{
  "head_dim": 32,
  "vocab_size": 1024,
  "norm": "rmsnorm",
  "norm_place": "pre",
  "qk_norm": true,
  "attn_scale": 0.333,
  "tie_embeddings": false,
  "parallel_block": false,
  "extras": ["capped logits"],
  "optimizer": "adamw",
  "lr": 0.00327,
  "final_lr_fraction": 0.0,
  "batch_tokens": 32768,
  "steps": 10547
}
Each number is 128 + 32 x the weight over its row's rms, rounded and kept within 0 to 255. Layers, rows and columns count from 0. Numbers have three digits each. The size before them is the row's rms in percent of the matrix's.

# layer 21 MLP up, 512x128, rms 0.183, rows 201-309, columns 0-127
101:191092121168092137118093162070148071106166160071131187110138087096125132129098169116143086160096146109122104178163129138148097114148124126126148117084139142136125063120180134098143133116145116138099126110040099135137205149063116105098138094106078141152140113201128105105199117137097110145085111096128109141101112109124089163061112131128169151182101072096107127154106089145209105139097
097:159077172127129106194168050141044076131154140202113106102089102093129113121150116127110186139083122116095075160112082121137147151137122115130118124112101084132131115106141146095136159155143168187136120160162106195106151150155158115068134090126123110127101153084156118116165125139114140128106104081112180117138081200057122132142170151144096115101167170131095119113067136105209126166166
102:096130138125107047121115166133087121095144101157098144125083124126161099095126212053139158131160135101123159187098116137172082154131182120118125130165079071083181100142063173157107084146153150126120126098144070125164119145120146154124105179110134113134149133181172101132125194062128152121054091152131153047077121162157148120131147099111158133115130118128095151100134075157119107094154
112:102137103180136069103149152156036115155109122130149082096067118178090106114122133117138124142100169125140170145091152122174109146161131156148156148087120108080114115098167066167100154107148117178111154082115148180118140111124142141172140065116119164089055117148137086113141138116174109151144103086108183161129095095132071171137126037141196117117149099117121125122112104117132050116064
092:142128092122105148087135113125088062123108081093104132121142105127114139087159154111146113193164149179168094077108134135206099142171095173100070101158161096088132095164107122136127091147162155117117104212114142106114123077160121124103114105132090120120094143131135141171111167113070122130152116117092114172094173134100157178143179086038154112094079112068158078136093074138115094146174
103:131088050125157131154217125107166109135043132129120131037147120162206071155109161152097157126124131127130092125140174104119181086147140117106139158146120132114105075181085089136143105130125160147108157076106114089151104098115126182129111110119144111099128123161169099119140135116117103204140117136137082055086164118147150115073111124153152108127151062154149072122073162111173151139131
087:129145069183097072096155193158158072099132135119114106161096132139130156131160169107156155138067094133171131191174134137151125129101150117155122179072140140140030116071112090158144124086108064132139102087088136158095123126141203149122080048116078140135133142167136084097144102126139078130169117164115139129172114139189137110088102170127114158165185126117142124102173154117138127127115
096:145145156182138118131174169153116130116054122181115136129165148116114140092114172157149195145093107122084144112130128122078152095129166155119145123103111150116107094073164108140080131086141097171191159159162105177049126071188138158164141140097107123133075096133143148160138145116143173143183104164096153149078107142171137085141152148200176136139090167117140162049118139174106115080162
099:121146117169161124137184144066127101153113147143122054146091151131118152088199237105106172166062166107124131112095096139155109119102114138090163123113046143083142114051088151107134104054133108172110117089105146133124119121053134145141172129132124111112143091130082100178116141142149150188122093106107138159140121130123127153146148117149092125173154139163109107202167127143100089144087
097:099118149165136101163129100146123072155098116130120112153116201088122113088120129117146163141106128162147163114173110122126133123121149139149081134117102117147165128180159158108123064101150132125135116062150106188096187150162132161076129162092130120094120140121192081129097158109080134213143172096162136125131156157063061087042144084125148101160168155069155122074085112190157136138110
099:112152123179116192086169071104114078168140085142149051107135120132054073083163163146073106189081161096089159084047131128129186145084115145121101119109084135118069094126088101145111084150123114166172122133142107112139117110164163129179146138095094172060116172133128133119180177136162146116137141116117116076136159124152119168117078120109137115097133158160127116117072143134140145134085
103:203160157161163119087140166137078169113099155159084138060110146110174129125086141124141135145112080119148146150077146117158182150181140097100108148147163147087082088114130143141080121107110124172119127142094125202046129114173146175103130146105193101105129135144189062111114189166161113187151158139117147116106118150161106159139083147121167081145155149108092147085104155122158122176182
104:111139108117128121093132117135063134138096170169074175116127124146086137113134179100106196153117181145120106097088114125064195105188130160133182164110143068131107112058148106102126087130121133142090132090115111103107123139135165120146167101105114110155091141106175102141102153131198129106181105161152194084158087137153135101110123114118196143134124131159131222043083132141096136159093
103:128131113173105132129162161116141036139150134166165071094131129137134039049063157100140111098079122123129083128140093161161122097110148117072084144140126170160136153113095146154104139109155125122107132092101139133087097139129134183126164110109069089097147171066147078133159143084144088168125187099203141082155100070131106103134082131141181155127121146102149124117189116172149147136111
099:082072104149097146108094149106095174123094131187129101176124088174136158152148079106157131126073109146128095171090121103215154168129170075140159117107121163061078101145177161174101078128133120145144110131093126155138106061136109143186148071145096106106144152106142053129118151108116135100121126112136169108104124140158158113110109128132116122220205123096135171155091133160155162080115
096:171207099213155061092116206133086073148106167120088129198119103143109122121160113158110130162159120111132145128138189121159150092166114158166107119138110119125090133123087151215115131093167129169136116115116072186146138081145095116073125046095130158147115145079132128171131129116138141182135129132102082101150109118096119157079135073150139144074167135108100132126104094136168126154110
093:133147136146101108097189124104170104132098115099127110160160178159108168143128162102071153189092102144127132122178105183168111111133135144150096133116140125129097082077142138136080080116114086140161101061075150195069121106128187170080117158138077149167146153125150145095156125116147112110129137135122128092191123104139152087114163108088148160017172098081125143173078084122142144178140
091:065136144135124156171188118182131131060160161072110161098077123113179141114159155109121143143190127117135176112139150095127150021113135148112071126110097164085125115122140117147128133152163164164102101168122118110131152120187154136129125136088226100154134151083119105136170113082124209091125100098096115102128164106171160113118146152143177110131077108128166181103096146142157178149157
102:083156103119125146056100152165109150114123126074169165109104086154124097085107148063094153143111125119074126115091072156116132133113161075132128133122112129120130087133119077146077103068179119150087120199151164144034182122066131119076147132110167081155104094112103143167141120080149115146141075138132170092124155191144157122092154140086088121120114143072089114103100106099151183145163
099:156122080141199126104107132116102105120131084099120158095138157178155137126153149091139122129107133058109121195151088115148100121153139108149134168131132159176160089076136084112121148108112089130156135114163105126064130046150153171155110096069181134164125121160182124151126238096119049141176168186141163111087087125100100151133115166113115141117103128170154138113095125114137088184161
104:137090058112157137123143143117062113191092154132087144095161072138221094154086154103137168121194134149093184085113140141154103130131161105126107139148071129161068080112137169167112122084136096181134101120112091158146169056128139170159161082119138136160125148155129107074121156085134135161142114180141099069129116158119159144175133166123114093135173089078159161144143104102167170121116
102:155117123160145152106161107158087125119160188101143104097143188129102113127124163113065126118036140118085151138125107116154105122096153182094137135161158129123071059149139167161136081110128104158150111186093176116160135126129126140127105097080019137136115131101145146123110213194193131080121127144097119066084131132156119081102142122120147119171095083084167094109124109158145148099093
104:117109055102169122150125111132177112121116122036062082156097094134122122093181174146160160159151145117112148189126122129130115120148194113091155149093129111129144151128143069172111110066118105141118099178146104126064087132124185145153132081127113145171100139141190116121140069142160132070122104118140110063171138104155212101102166116127103179188157150127191155121120129162140128114118
101:085167117165122137057147180137076135110111135146165082093062135107110157062192085130141175159148185133150134087087087119155114112091091128091130130109113137041111080165124109151069104099120118118138027167130155142091047085125155133173108098111122117099130118177143121161105173104131121101141127110138128152113100101132082094124119143064122112109100159101148114134078105180132120132164
101:109057108172171063155135143127156113166158143116131112118172145094130125124118174079119133136081158091119116153134087148136131088150157146081105131115173127175115148080120097128129073118129103137182069139159145170157177125117058175203142086180087075117124149145129173139158095064139119164177116126110191067065145149133108128132148102144184130146099134077189148142164152174153135126113
108:134118100181167129073173154124141181144089171173109122119135115120152158126143127087147171135107084116145144128155177133106111112133103124146155151128153126151120047092105111189083124058156115122186102133133181110109124052176120183071131097129096102157060210129157102170081130105103141153092114114120202139074146113148134121189125144067114147137114134143112142094090093127156086170162
090:108198124159122153108133121148119168074045143077126159104105051132145106177107198165149124136103087123126126120146169107123174119139171113092077101113050050030106175133101113119092098135191115156083110150110137098131144086147108127144146145152136094144087128163093105155121085110153090126176089094108105141137117086152142157161124160136131118116157151099096154152104097107115173186130
101:113080163087193183107135121122145100104059173131076098099138082144138200110114166102122163143178098137141082090099134167150113087167115105147122146084143103110138067114172121103118110086143117100113142113139108108159163103095103147146134128120139127100083103104185145102103115071097167152042094104137105084152113127118147174106065188157151152124180168103120108104087101140182070176155
096:124167122134156127100100163137096152123106125186102103150107121143127114055163115120206189126125116121139079130069173082157120126171122173128123107149092115119114124095094080144110145122121079119142095189060104160146113135139118081152191074115153100131092154171095011082152132079191133150106158138140177092105112126110123121080103132095140139165117091158112093091122116184155144121170
098:130115094168137153181144140120146129112158145120125101117162142173191118155110137141121122157125159177137136197166099105128190061129133179194127141092144114092079139197120121124060124124121175153133152061113031130134118103115098158119175145103081117160113201156168148149161160101107148109148093079076083091101076141145139173128141124132167120140128148161124164135099059163106098125164
103:138059167126181185105191146085116125083129117103164167091080133133129169096085185127117118149108164130174148184104087131139105112163137177158162126138179054128103125105117139155149088101145111094155152137125160088109154126163131126101137067112076077137109155123125094117189125112111126162167059114151147151076100155108107097081163156181185134173101087137111138181170134182130102098126
106:127108125109109131108189141118100053099162099134195084121151146174133074133136173107118138140108186109127160120099126127133097079108089115131097145137117099098131116124160160147113109102129101132122080126116119144148104134147125202125105127121111158154139138110194080160186140059105160120139165117170169104115167155100186153143096093064118084113231114072117080100146042172162107139094
099:072178166162207087112181110144114115176128142154120063082129082200093084089116181131164098129119131167085119150124112142138094086129109098118119164102126146135106138151136171126063120137126097175074160142123128133094106117184079125160134107117145144107082151178091127104146190179199112133116128087159119174131108150054152146174108118170102121167136116136132102113049113147119112163141
098:117116138165121149105186193185120099097135178131095161076136096167186160094080136166152140144108142101174124146090089188212107145114125214164169136143069117043138148116119104109118164159127144167097157102104065139123117133112080087174170118121113121095105147109122105171181137128112143162133124127115072130139114089145082183123142122158090091125142134133145175163064136091123122123108
105:060060131147103120115188145122153120094053122079126118093132082156142130105099087082133161147126134084125130184142128104131095167172176155132108157105154096147116121132109139119127133119119089112182101101126040112073123064193126084198127142140130117153097098124136105152155203102221153119122140143134165137126114138159129129143145117080092152104110150107099122109152104210187090095119
099:164135123067188137182072061109134154123124137100117141096113093114171090094166136081129115159141126119173142116162157131132106127128112116131168136069127103077077134136079167178146110146125094137135067189122144151107144121149089120161147009104139073129130131094166139149139114143106138141085109112124200139121127074097153121110188083172090106142180174145203132130106131108167169144143
101:141148047122104140150139123047132137164128182187128114101142197084129130065156131114133128126090111153102153116123124113172208174147109098098133138168119117158125150144174149116170107082128117179121120138145080092138108098134149141134152141105135113116109152087137084139106126103126079182160147115147178120121125124072046139094145145167169047136210143119104097084093117162160063141092
117:131131136115141147072158178111096150085054194116114131115069157181117112140132137093114117132118168075145107164172114170154150057119138157177162129136130163108079059122154085080116135083166122160096093133095124091110121067126137130124136085128128103132096140138148061133156090084181105147136158114137173078156165110068065096133167124084144138103151109091106172131177128179120123184097
099:177073092157157196175123121128118117147192134157120066109087137119119108098137174098134139172087114141112143113118128090145146079132135058160108137073116133076054125132082130098100151173132098142074154091149086135113158124120135121154161127136134085128084113150094064147130203107158113152189061135109129144189114137064150101095109093151195126165155101175122150076154136109134096127149
084:150107102177152101074229176112112085117104150082105086077122108137184096112189134090154169145132157088157089115124150129185122121130098180160124125104124083120133078138163163130109095093164140136108143117094102110071101063091139117141113116093114127147092171196108121127128101059138176144142148129130150069150131088069149179132114074088148157170126095131166133093152106141173103168123
099:131108094141099070128108112080068064132122112090095154085122150132112106119150152089115196130087130157105090115102093150152120164093141153165090135135092127094144107108103108169108087086090107173115138113079114151086114165117163111102118167064124063160086101127193094117141179086177129176125165117105105162158071096094105172170097102064130104145126181137118177082101134113174106181127
113:093148145122140119130149157083156133089085131107126093134102150104135099127129112121165135129128124114082160145081149159196139098072120100105085153088060112136103085105148117088050114095169119141117119138168105102130107144167131137019148173123139152121130120173174000120160115117086125143117166147151111104138133109112091102122138067068116141194187120103133137131144084155151186116139
084:145096081205152119065197129134130118127121114083138103059114145146179091123191120075153140155143151095138085129166134139193123099160108182154177124102137119101128118139147122163118117126168146161092117125082095148057109117074126150113148145112151125138030140158123145121143114103153141156141101124126115078136159069047141127103120121098137144174098106111194087073155174132178122173118
101:137148158127140155126106132110107142087133094147132138068152092100145143138085124083159228142076141119087064129124082148058131126128082138145062142117115151083131084089136085167102126090111105144084126125093090157109122146187116157177150109091110084120164120105119131149157138112051136176163121127145039125107155161114137131121081143082209150156174093117122109109113094182163162108106
093:152142145197185146097096204145130154121099138137091140155059094111096131166169090114164168162142110095117112095147170159149143131163163166137062117096094163137115053027157083168116098176136102128116111198082092103076115119205147156148119111102102135130104153118152114121115108059200100103119104129139141107113120104157148141120131145135099102142131160129151162133138088122160093093160
097:104119117130100144144097109156136136150167117115145094070082191099142104106145178118105141169169135095110148126082092129128146144103199141121124138142121082126100155114122116147145177120129133123135070097133069133125115127170087144159110152060134120091137087123092098132127146100098155122124124118155105095173248118205121105161083136079178052103112141177211091135101109187132167147094
090:137155116115111107097129074143095149086088168095108084047109062118129122146113123136111166164173158159138083143147127097096178165153129179140089082129122118040103141109063143157114114142154141120151086150106152113139135109074121141163180085107159099084086149178163129124152106048133137198141148052122188105118122134148131152173109089077111124138104168147122132125119051121089129134125
101:164071055106186147104147093139132074142127159125141123117136081101117134148129174148159135136140162126168120132142108048167109172146141099121159141065130182133130099059203088138104092114135106187083134128133077177152161107079142156146128141156047079132091099198104140160099113158119150140092153128117101140152092081113117176096186129133121058129120069100155118155122106128158133125113
098:134159102142117131132088153124149102109117079126162143096091097169095104123138149127140103137123112152116120184066112153125136079128097128129076147149112109094108158106137135186089107085133189172106092090046133105155155133088133094087147086164085051073110171171157154128163147095125173143047113103117147138137175099148165145101076127085100094112112096106107174125090158202164177070136
094:093111128147169128095147131116150147120062077105086153058119101089134060145126180109137131153188108149127067131131158105099109139097131115140202110151166084120109128165092089244103130088141120151111143156103109108101076095142097145082194100095087128137102106161106115125128112118189165155068037114144118088181094133115139144148120113157135138156113160141121125137130104124105118131060
103:108137084152124139089141125148168138098148133154081099110169166131155156143097208067098084144127138124127151147122085124089164034088133141139097151066149103061111152124132091116128130089140092092091093118146104094083096086134103162129088142089111113110101131066088093130147114165133154099195113142112128122181100156143099057127086136040136130153138151145118157084167056161128110157113
100:090142151150163081113179154156070134144140122177119100154052129176123089114105116049120145130110109099109127163108152107121095118161207144152134144135158078044118136150143183172140136186153114181124092130125110134129131149154139142112126190103106147103119151120198098111138178132113132114104111116205150073173152146125162034125146091091131108148134106120145185107065133151099114120166
101:131098100110162113124158125093146109158105203112160164128149105091106136135129180104146225118130141172128136132088154182099160158136128110120163147123055066160150117145173125083074123052123141127111130139145079118087133110123131118118145145118139069080070159127114156154133188081151151176173144125151159163149153133110127173133162103153221135118182157158085119130071128087166141155084
109:185147108133087150134198117087124154042125120108099148066095167100152101118172106056129127176088186151095177148134173136135152106133137131138129139107081136079171107148151122165072136129124101121166155101163128122131079148103131196127113136122123092142129135151176157133148084138180162120149129090128085074144163138108078083103147175099137067123125145103095178102147134183129207177154
094:122047096185137119087128121089144111128077152137095080075093169086075065134069187103109061145117092108111149174125142118082132125171162127110153121077187143152113102110151105123109142095135119123128147097125106128054166099171216145156154094088171102112098117117117125103125138167142112114133160110103119098101149128151146111069117108109145150110170038120149111125125184115192108108131
095:122151141103092129146163101124075081090127154081063113134135142162122133064084120115121173136139117104103080148109189167140101143103217132124153144103120115130153110167124159128099125100131095123171120121125153127083138124078217143150116140132140125166088167190130101091178054081132115138103130113209219092170139107140177143123147161096091106155121144137050135083131147130110147128160
109:064168101132167102148159150139153109030076127072139154125173154186135140143180121115141076161189101154106149098085142129184145088155180124143080119107153094076118153127127098162123089161152097141145121106140126099104149130112101125147100142116147107121117121091177111116182150115073103143192115129089105054106159095096122129090103081104177098119163145048164112133164085150110153084115
104:109069161170107122113152121154105153102124159104144054122128139199139115120105132124175102151203155093157094108085102159175125158160127107133105148102152126084157063097097095093088050099167131115126179092145112105136132160078155138136104114115100141141125113129045126083137143091091162128114071132210123074132141139173155194145129167116076117125148132093213140125097116144115142102119
093:150124128105138150127084083120207114094102095125088097101106113155096139125139127124150151117135139095090118119153112126135146137106148108134093191127161126115118102158169041172109117167118141099112085145157097102094123154129111161135137146098069136131073156120164168118114142095107184046093095135203176102127130164118206166098155116080211077178174101127141148097075149157137171079111
107:169132147187160092099138168147115100151066119181136160087116136150080105127160148127193116122155115097039084085084129111164135087136160121174104149122144129100107122093091079205104041156172156129149094170089132110147138133113115116098159105109070146148117131108139122175140102132166096137168105131130135095109096148090136109115109120098048070143207122138133151092181079121123125103157
101:148100072136166172158145104149096182115104185163080133085135175098104137132120146111156191118088133165129079143105098138125115111138109125065133155111120140080064136090114093097105111142146166154169183136165133096067111109152151164155134032133095117115070211138120087168168104092091175092125049132148155118114092106153115137091098144178173143132156139125129115104137174134148124158158
098:100141097149165159168162148119129080141081151111105107114099155154151148120114093096164140168137085136102163170100123127142137127140149102117125151129116136118039134116124066179121145115116105142119110104118115114141115069132148083187129074170143146155118117121213039154173167069111128162135124091070119170107157074051081173117128056115104113083081150119101095154070115139145126178125
097:137128083161145189106181153140075105076163152140143105111135157116131173086114194157111137164148148134124087131123153115125110171123167149161119119115123141142155165147118109139129144089133139147175164095112110110021122133171209128181128144114132136055120147125129067143120134070081096136119109109209114112188060118087078117093094157112163154168069145138133105137143068131167128105097
109:107162104156112085156078126127081128181069181108105143128120139121140092094189137147131188128164156086132124145082098137130120116144136152112101141101088101091117081089094113089088146102144075116144135191145102142108131129193158156161139133146192081138079149131090097127093124107147154083101165111102080129155169166087068092163116130103183132075145073131145171101114051084151168176160
107:153154141087068098132116112123170145114106178089132126113139112126107132155102129143151091165105120136136092160163100158098118120175152111151156166160189103074136118091097085099106067123154089114134105115151146098048109135132138118100148188142204121140104098104191139163137140095102151109168114114186156128170178122114034096060058146104192094119183084116129116112105147185106130146147
105:160098075145140144126206136144149116125117083139103179132127082192178145189123161100135076138113151127074147109083156132115115084119179162174122137160045093101161200165130134158070153172141092189151158126039117107097109113119127131145158120132149144173132151112126098150145124135181103130113110113131110088171119117116091178157128159114138163166201118080158170105177149121104156110114
092:111173142098121151082138146153088138146083155134119137104097112144149105093112106162094215143166136149091085094172101171140147105127136166170115112181145148113146058122058110129128084136136137139098139121150138120159101136176199182132135110130125133146097161140113084156093187099111056122190121148197205142170144050115136108119092166133157094077110155086169177106138165142133127148141
098:083092127136157076067156160129130199100069166141129113052139110107165120166114100053119173134073154140103128155134071089107129140096161146094087123108112141100129099201116176134105110115156083141126110181055102155073130100158162111150139123086106083087109139153135139173140127145134157093150182138128129129167104176113127165112185168116118187124098110135165076158089105143128128192135
100:133101119178129192148122138164149110174131151101178061083149104137107135105152089084125173161149156126121081135140172126120124121087147148089138103114074136113148160114155173201093092138138072153123161061091101163131129142114148111189159158107093143068119137106192144054180133138168116143097123123136143087133157120101125155124147065123194151177139183106111110176084167149187111135085
098:152160093144118150144177161156108095131106163167079172121144121122141161109105186026153121129158144134060103142114149091129141128151131104151133162073145137144129138134089107129064161069142152166164144129099110128064120138155106163137117197151199075100132131122216130149162178126178158165158129125156196083142147119174128137140074097114110148160114128112115093089107129153117197159161
098:094099121129116167112143142084101102144115126127105145064150132141150135107217130121125148130081128155136085125066137141169111110163111081138124124125106085174168141136090095196171061107145077119123111215132107159089107070110133191172130094183094102190061160107114137136099085078120105118116086132157150131085153177125109108107162136147096145158162134116188144064113104149149108088155
102:149138057114145065217148109117095117125127166057177113119168116138159128128149120114137136129178113145149149141181094115140142109119141143152141114102091126184120166118154116120108098156130092082160070124094116118101131135179153121155113117089126066156106191111070100109167142124139122100088157127152090094156079080099093126099113057072199093155131144082117122109087173213126135166100
104:119135154111149144107076129127099104108095076122120114145149136114074086142144112131151112168087161136147098149129089146148169109166104105143080134087116141148066130149087120119059081098153057148140049104114100073111163173165145184127137169110153113197179164125125123102182097035173124144162193120150094075151119167107132099122132134073157116104170106106129113101139073160129176124108
099:099091143174147114133144159152133074119155122047113111084132143116138164153081141161121119118110144147085104126044134123157077123137178148127129137094096138087152096212074095132132128126129156132147173127087076149082136098084090114151186154120126081121110101113127146137093167150167087135140178122201088119097193107111136124098125072079168082167162066101199141142121143114169154146116
105:113104153147149148124101153127123087116157113140073171115092117145156132066145133174123133149045130136113134123136132176200112119167097139134124125130152101101127096145120159140116131080145094091143098154098080139133074137042080150153128122102032151159159116136175138156180195047170141154131094121145148164144167117112159119113175115103101117161080094124131161152166143123209199106100
100:159103188167134139137172188142093143098181112077131100166072089137186093072224126142134129135140170119106128123122134098102155125168170126147151132121128109130143174125187132129130141172172104173181105105066111065117134153117144106162146113133121092116145132153121176123089164123093157138094088142231140107118141097134149098077148109100121185110178161130172201110087123130156152137143
101:081105099172184108121127176130082144155071114100130065061100128101150140105128124137106130146179152088134101151111073127110094051151100138160116125132149126079142089161120108155101131065148161132153151097140141074145142146161100095129174137104123131119165115133143126172094150082157120144127096119163097094128079126134136133053123115157206168176139099115077130134162210167168094166048
102:125147133155133140134127177034083111130122151105121147141090132135090151114124137144116114133124101099086148135088119161100155095114170162142094155074086122159093163103103112142161085077147159109118127126119139122141092089050124074134127111070122161163094111185156138184107116085123129162158089127150108064162143060176112089123116068106095157151115175069200084084082174149123188151130
100:165109124121188121078132181134153136147135177074106113148129105214183127126126147082133204135153087093098142130070136091111126167171167143154152163133127149154068094127128054101105152098127116120180086128138134106162106107159144102141127115136155136098119111115181123157122139077133115142132093136137152046058031091118137168110117140094123145174182139154110123126129116191121065128099
102:078109135154161128097140165090144125164156082160163126165139085121113082095072117132165161164126128151103159101114138146133113156197149140128163163196111132130093088103180143081078099136125113170125103132110076079157137066145133164198136094135131122143113100121164054123113126174144126132173151117117169081049127125167102156107157156158207126166134058175149135101150089158155077138127
097:135117091098146193171148198142099128145094137148144121094137116144124107127130138092153140127200127115111103072118109196116148076088094082150179130066156102111124166196115164167127114186133109186112122130132129169095156135140155114110125147141110100122037132137160094086152143143191116121138123104178190154139127126102064132152156138150154093142170180148121099081185057137145102126068
095:111140095155183099154117167101183101084103135123092165107089148185119166155122121137145187154112142149162122122099120119145085133119165055122123144155091058054090165126127130126058095103105176141138168096184091129138110098116163112170184128106129115102082167114135070084110055112091108123199112119081111137148130131182139092137160134157126109128206179088125135116145136130142102177138
102:084156124127150146153152140166103130168108167127160153058143118085130128082121113123076216134081135135174085150152063132177148127103099113154166152082070093152143050055118122133119067089157126118123102130109135125159132139134145177155143138140083140110061163118212069088087087060135142138135140137152176112157113096135106093145151121150154111125091121115166140117138058134145131091145
101:124129102096129159185199154109174065105157154142117143088066111163155091128093175090161177130154119137098103099088088122158084139096181132114112171137075088098150096157152172140104137158141145127112147104145144038098106124102131187075104159100102107123164126108144104199179124103157080157158168161149164093134123157157143107195096095097120171071120169098138138117114133153137100177123
105:191144129131160128149157101129114114157152144132117104172109123122135107101118100121115095126153118100141107084142124080110107140112188121149131123079077061115150159097124150128105053123142075179059102156122137146103133127164127103095142072094155075102078129076105090084139098174130100172099139089138134119112126152129063139083195130181144088220212166119133143084084147157140092145087
103:151157141193152113104136162084149123139113144137111145134139121095098135117159121096153142140179125100062172077151113142168093115145060143102040125133117081075108065115195065152107094185162080179148159185097116172101167077144145135116137143162180115172134085102131118159134135112130093134124152145169183109115130142131162115092135162082124107080106063113127204143106087127165119132137
096:123165162178176136116140140158061146174055143103121170055117122158081118065119115165182098142087148053117114140105114153110137075113075151103186143080097134151127119134118189145079138113135097206167115151127056154155157135131132123116142112159063099121090117152112093057137115162125123145115089146096151094153116127129135178146137130169134127113136103151121191155189112144137123075118
097:094126116169140148115208127111136092095104196143126138096105061146171077140120149148124171122077140071105115094106126195135108136099120154099121126134139163054115149174102121103111104138134103145164077179165089140113085110078128145194094125134117151128064115206165129101151174148103107075146171123165107101119185092131149110165111105092118134111052109154098115124157139181159077115104
104:116074102119137103162133125109093179159067106081172148113140209097130098151146079086117182163176091117132098098152049120113120165098144203117101131091133165115055118144134167139079117137156092124089167110116092133105134144119109142152088136087129120147135101191181084104164137170132181114147090105108113117153155128124130134088088126131189065134074159076197155150110139116152115126108
096:126148103166122117150151116097049147094163167084095173154164160103127096080129172106135100119089128077163145167083100103194089118156144129096130134104114123133154116139113179139116095147132105139140112137131098180116061006101138103121140059148106113135113082135155088142132126144135095138064080131183139132092149071084091155116116058121135064179110095181131130129120117131127117162099
108:116120101114167135124119082144089097098138118088072167106115102115106172148095165116159166144152150094112091125141119095084196131143036137114176124049136106130109070120122107103084092061169086209099075170122101182117076094176195150127161135131138140131146104149162153140116150094131094082151115123143101083124149133132149140107193177110113145155137169111126160127185141100178106128145
104:136098137154106159128159176135105123062092128130127159098134170086132107106131179077153136133100127115092144106117130123086171072117131092102133157145133123111118051150164085185108133033134153184124160180160164161109143130168167115168146100105096149133099116127200103154165217137115135125084133107174104157132084146073117117094166115133139162154201109143146085143157173178122102073122
094:078116132109179124087140114109129133127100166099141104101174153178074132144148074095113169121102111119076140132086111109137082164105146139103160108116163111129145144150087107080161084140161171115143096171128125081121181124180126088139172124156050156119092187108084144057138133096196119140140053122126152082128124117146145226133100108092161084116132197089111154099133086123155098120095
095:096119155106109127149177084103163148128095184120095128111118127135091196108127119092070154147178157113073169141150171130112184153129141173101128131145105119057131136126172134167118144139155141122111076115111062108131114092098131128161091182088151123154124106112159120146161101041146133073122114141126147076118139050119110117079097124102203066134132174076176163077091145132128120112193
100:119160136159156098074106106148129134142129191109154139126150150134089144159165124032128121151122140126148153108197100105200176114123115101129118187134065068141101172076143104093084078099114126135139132168126128095078099109157196116137096114068130119160093133114174098146125159147100091095123103056148141104157102153112116154129139151163104065164173158131166088062109114141140151060106
101:119123086179168166105165131150077135148101117152093130124174134121109103130123148121116086145144148097145104138115109128082125084156102152199195139124083056117119118078049138205141112113149141152109135091105119128190088168179096129166141085072045102143111143172103103166126106141089180135154074144085126113135104166154165114092151150122099097137130057116107107092165107092140081164135
101:095114057096145127133088099116132154138099146130169118137170157169137059098163148108103125123143159142140129179152098109205158115132103134164070154092112184123125103123158136149106101083135090107078074139088087108105146148174105165192124212098110140122077100171115132074148160134103119103128095124100120116103109132042127180105141104171141125118156131070135112051093124185102103143080
094:131124071153147110102099095079111150110159077076146141160153152148117130174108172085142125174143125162101109112170148140154141125154147165096089139134142139153096132168075051130126133113132082083122105191157100165053118098087153174095111123142177064151097121169138163156166134063075113191117151085156141145138129176145122190109080153147138098151094146083084116076066142115148143159122
106:118121146142208092105145140070037164121108079120122132149087134126167110155200187110157165118138091114176136164112110178111112074193152093151125153125100091107122121081126090100117089124143093113105122134095134119084037146222108157155124139118116131143150108163166110075147085137112127135131098109123057074100164199153147099138135116140144098105142114095134140095096128132153108166146
101:080124163164142131153137150161134073173157144126124118156168086152109150132067160178140095144146130092127069125158097088141100105093116189122153125142106117139115136116106167169060054125170136153126122082119149118108104119139080173065143125109126088149141102115096041181165112117054173137143154133126131105096102152077139108102152137135085085125125038171143184080125076130146083140111
105:090129136151159123147198120082203120103121123186114151160107146176213106123126097069163110130132138064126130147147136155134148145171156179116064121077105151075116148144135093185145095128166125129077147124093144147095130139110129132111149125114181092114104121171129139093178155074148143158094144064215174109119123086130088102098162112121125126192129139137172137091114072183156162113115
102:149071158123155178149143149184078192081108138086119136134076194136118152189185145145094146138114196102136109212152097155068121118123154129139124162137120074126091075117134110129148115167149111112116115163163083167125110104139099183151145137119097070134146188161165091154132168105122128116221114138074117092054114139126096117106126121166177110141129127182136091114117097142159138139127
099:140160124143073125095157183088086137100157114129126087163044120162121079149172120088113190168102141094161087179087110120092122163163117194121106142128089124120114093086176080083147065088126135129079153138121116064065074119123138135103072109115176110149077164162125104151131200150102145145141090156076139143110167124109103154154185085124163124098135141128150132145138127161119129128182
106:100103130094101149122120186059087107064131134086111149100113134164117171183135101103112154141092149080130139134147098105149106120101197108097189123130124161119083078137146160142099116115128134123154120158117112138084139159144091115122182097113112100116144076186125098099128108081174177146117144089145118098099122188100059118165136086099180056079116134124084203096119135211145179133125
096:141175048149131073125182134129110113104111119096145070112055134143123126060126153102138179121131176106146105170120159124138128101119096181102165109109135056098109101101147124108060100085175122158124130104121123108101173091143118167161128144098100100116080101177122100115161158035177078154113097102096208142163118089084126138134148114120145053107157086099141156118141092134153111132138
098:211120105102134153128106136128109100107070106128052135159140199113088176151146103146146163111134152071141095080177137067049105130110084139159064168138111111095103101080124182128114075098128082151091077131080079175141117068126128164149153104123134130120110101155144108123166154113102136134126113138097146098132144097080106134101208076142180119113144163129164122119153168161173154121118
102:139106150177145092132163164142071097150129135142064133078109138181093167153156141122128173120145162084121108146161115120179113040118115105100102147078125135069111107124162089178106127122141131123089088139069147117142179161075132144176147118161118136093132089222142085117118115092074132142157093082141170154155155095138110097065141153095146109120156060112183164187119144142115118151089
101:100100169169090036098195090094146106136127167131132068191108062061166086117144104120120154116098112176134158128159134152141145129104172132146094114118169119120110150161060148144127161095173120157128128123110120141052103090098158157156157109113137041182132109140112137125072163120119114151160098097118166127122139107161062110040165130093177135130165114133105128109097118142138137125171
095:128087185091167143148064142080076194166096132103177111165114186165141112074151091137139158122129184110125068138127093147104111109157110111090118157101137143112129154110157143106108081067149095174099099124098137168118135176190155147113165105148143142180063090160112110091121115083106118109123081153191174147129151152180118152160157154103124084128149177117132096137123083178143113126053